python train.py --d_model=256 --norm="rmsnorm" --norm_place="pre" --positions="rope" --rope_base=10000.0 --rope_fraction=0.25 --tie_embeddings=true --init_std_qkv=0.047 --init_std_down=0.00554 --optimizer="adamw" --lr_head=0.00455 --grad_clip=1.0 --seq_len=1024
Each number is 128 + 32 x the weight over its row's rms, rounded and kept within 0 to 255. Layers, rows and columns count from 0. The size above them is the row's rms in percent of the matrix's.

# layer 3 attention key, 256x256, rms 0.0592, rows 89-99, columns 64-127
size [104  96  99 101 104  99  99 103 103  98 106]
[[127  24  92 179  99 159  90 124  84 135  81 149 106  93 186 166 126 149 145 112 160  87 161 132 175 179 120 127 118 103 143 142 106 176 117 149 110 154  83 138 158 110  58  87  63 114 161 114 145 132 162 137  60 140 135 136 155 136 128 142 120  83  90 154]
 [108  78 132 152  80  94 168 123  95  79 157 115 141 154 123 132 156 139 181 132  99 126 160 153  96  79  83 135 101  84 124 162 118  90 120 170 105  98 108 184  70 132 135 150 125 101 174 120  83 125 169 133 168 121 102  73 131 177 143 111 147 151 168  73]
 [ 95 132 127 171 127 133 111 123  95  90 147  86  99  84 129  94 183 114 180  95 185 148 113  75 161 101 165  95 196 174 128 167 187 202 114 156 112  74 110  97 197 106 130 183 163 129  95 153 173 111  90 111 134  96 172  83 117 134 112 100 165 136 153 189]
 [ 95 107 141 173 139 143 175 135 150 165 113 164 157 140  42 120 159  81 163  84  90 137 100 107  73 124  94 130 118 130  79 146 185  80  86 137 124 168 106 104 198  88 180 140 108 167 146 170 119 117 124 134 177 122  84 115 188 116  72 133 187 113 131 121]
 [123 135 117 131 118 116 146 138 105 139 177 168 141 115 168 179 112 168 126 185 135  85 171 135 145 108 119 107  85  47 146 138  81 141 212 130 115 107 150  72 146 170 121 143 179 156 153 126 133 166 174  93  95  49 161 163 136 147 110 131 130 127  67 159]
 [100  95 123  95 117 132 144  92 168 149 153  94 150 129 131 172 172 164 114 116  85 173  99  71 140 125 127  69 140  43 145 177 179 143 110 124 150 178 142  53  80 162 158 120 176 133  99  28 101 120  70  76 138  83 135 110 141  97 145 151  98  98 183 112]
 [123 117 182 118 121 129 113  87 132 101  77  90 147 170 180 181 126 172 132 113 118 142 110 134 121 156 138  52 142 119 100 155 104 115 125 127 132 133 105 140  84 109 153 100 167 114  90  94 126 179  81 155 125  97 165 157 137 135 151 168 119 131 114 121]
 [162  85 126 141 166 124 178 115 125 172 173 144 119 176 135 151 103 119 140 207 115 103 143 179 124 139 138 117 132 132  81 152 123 102 188 147  80 115  67 215 155 179 127  66  91 113 137 186  69 167 131 144 154  92  84 136 101 142 138 124  66 143 135 103]
 [126 152 144 113 118 159 154 114 132 128  96 205 102 117 145  97  98 134  90 120 143 157 180 139 101 185 145 143 190 121 169  97  68 109 222 116 119  75 130 101 181 139 112 163 121 153 163 168  67 163 210 110  98 156 101 142  77 102 100 133 171 137 102 128]
 [107  93 132 137  75 122 158 110  92 154 162  90 114  96 132 148 171  82  99  74  82 142 124 131 149 116 118 145 113 165 164 156 158  99  82 173 133  86 164 149  94 103 134 187 154 205 149 119 184 142 134 138 147 171 183 129 119 108 115 126 141  87 133 145]
 [122 121 157 115 113 161 129 104 155 117 144 178 102 139 141 108  76 126 109 124 172 145 163 157 155 142 144 111 111 124 140 129  56 118 158 123 158  87 106 118  89  89 183 175 166 118 171 200 139 138 141 163 122 147 185 159 134 135 106 148 147  80 101 175]]
# layer 3 attention query, 256x256, rms 0.0605, rows 90-99, columns 64-127
size [ 96  98 102 104 101  95 102 106  97 107]
[[185  87 165 125 109 131 139 138 173 161 146 173  79 129 119 155 134 142 132 110  81 181 127 109  70 187 106 160 100 102 126 141 117 119 162  88 133 122 122  97 160 118  89 152 109  90 177 120 150 142 127 122 145 207  70 159 108 108 183 143 181 109 153 130]
 [126 126  92 112 101 207 115 142 145 177  80 137  76 139 210 175 112 157  99 141 147 135 149 138 100 122 121 121 171 101 125 117 122 107 170  73 114 128 140 135 148 128 100  97 149  63 126 133 114 115 145 139  89  75  77 177 128  91  95  86  78  68 104 181]
 [ 76 100  88  95 149  99 102 147  99 113 173 126 116  68 134 110 122 119 101 161 146 139 109 168 153 162 105  62 113 131 158 177 112 103 124 166 156 142 113 151 156 119 152 173 180  98 147  92  96 135 158  83 148 140  84  86  51 114 121 131 151 151  94 209]
 [157 122 149 138 117 166 130 179  66 161 149 105 106 131 165 203 113 103 137 152 136 134 123  82 104 169 182 126  70 122 138  74 150  96 151 109 167 106 105 152 115 116 105 178  91  85 173 145 128  90 108  81 134 124 137 132  88 123 124 116  73 136 199 166]
 [111  94 178 106 137  91 122  90  97 146 149 117  92 164 103 136 162 146  97  87 161 133 148 157 166 184 121 105 141 130 153  68 143 191 134  59 114  56 152 124 148 148 110 134 109 179 199 153  80 125 106 147 120  76 114  95 105 122  54 182 189 157 128 150]
 [120 118 127 167 193 167 149 135 137 158 119 121 226  96 117 157  81 114 116 158  65  90 130  63 109 109 155 105 111 104 159 127 122 121 117 119 103 114 141  69 118 172 168 144 131 114 103 202 100 111 134  88 154 119 121 144 178  75  39  78  88 119 130 124]
 [155 145 140 137 117 102 123 168 105 163  73 126  85  72 132  49 172 129 172 123  55 117 161 127 185 119 138 149 131  23  97 160 113  90  81 173 156 182 144 157 129 114 104 123 144 124 161 100 201 121  90 138 162  85 134 124 186  92  92 129 183 109  78  74]
 [  8 134 134 112 154  77 167 154 170  99 101 137 170 119 103 153 180 167  85 125 158 115  94 174 162  64 130  79 192 158 163 108 120 129 132 172 165 165 150 149  87 125 104 136 155 112 149  75 167 112 122 146 165 127 102  73 107 160  89 109 114 112 130 110]
 [141 126 148 151 106 139 160  61 100 200 140 163 123 142 144 160 124  71 125 138 180 102 121 143 164  99 146  90 133 105 165 140 149 117 142  65 100 108 136 138 113 148  91 140 154 155 108 138 169 145 152 117 123 162 174 152 111  87 132 114 105 139 132 104]
 [102 114 133  65 123  69 149  82 117 122 106 143 181 121 156 198 145  86 123 116 153  89 168 108 101  79 121 182 153 151 124 143 138  99 167 128  87 107 152 150 105 132  59 112  93 149  82  80 159 175 132  70 118 137 163 188 119  97 142 131 126 169 141  56]]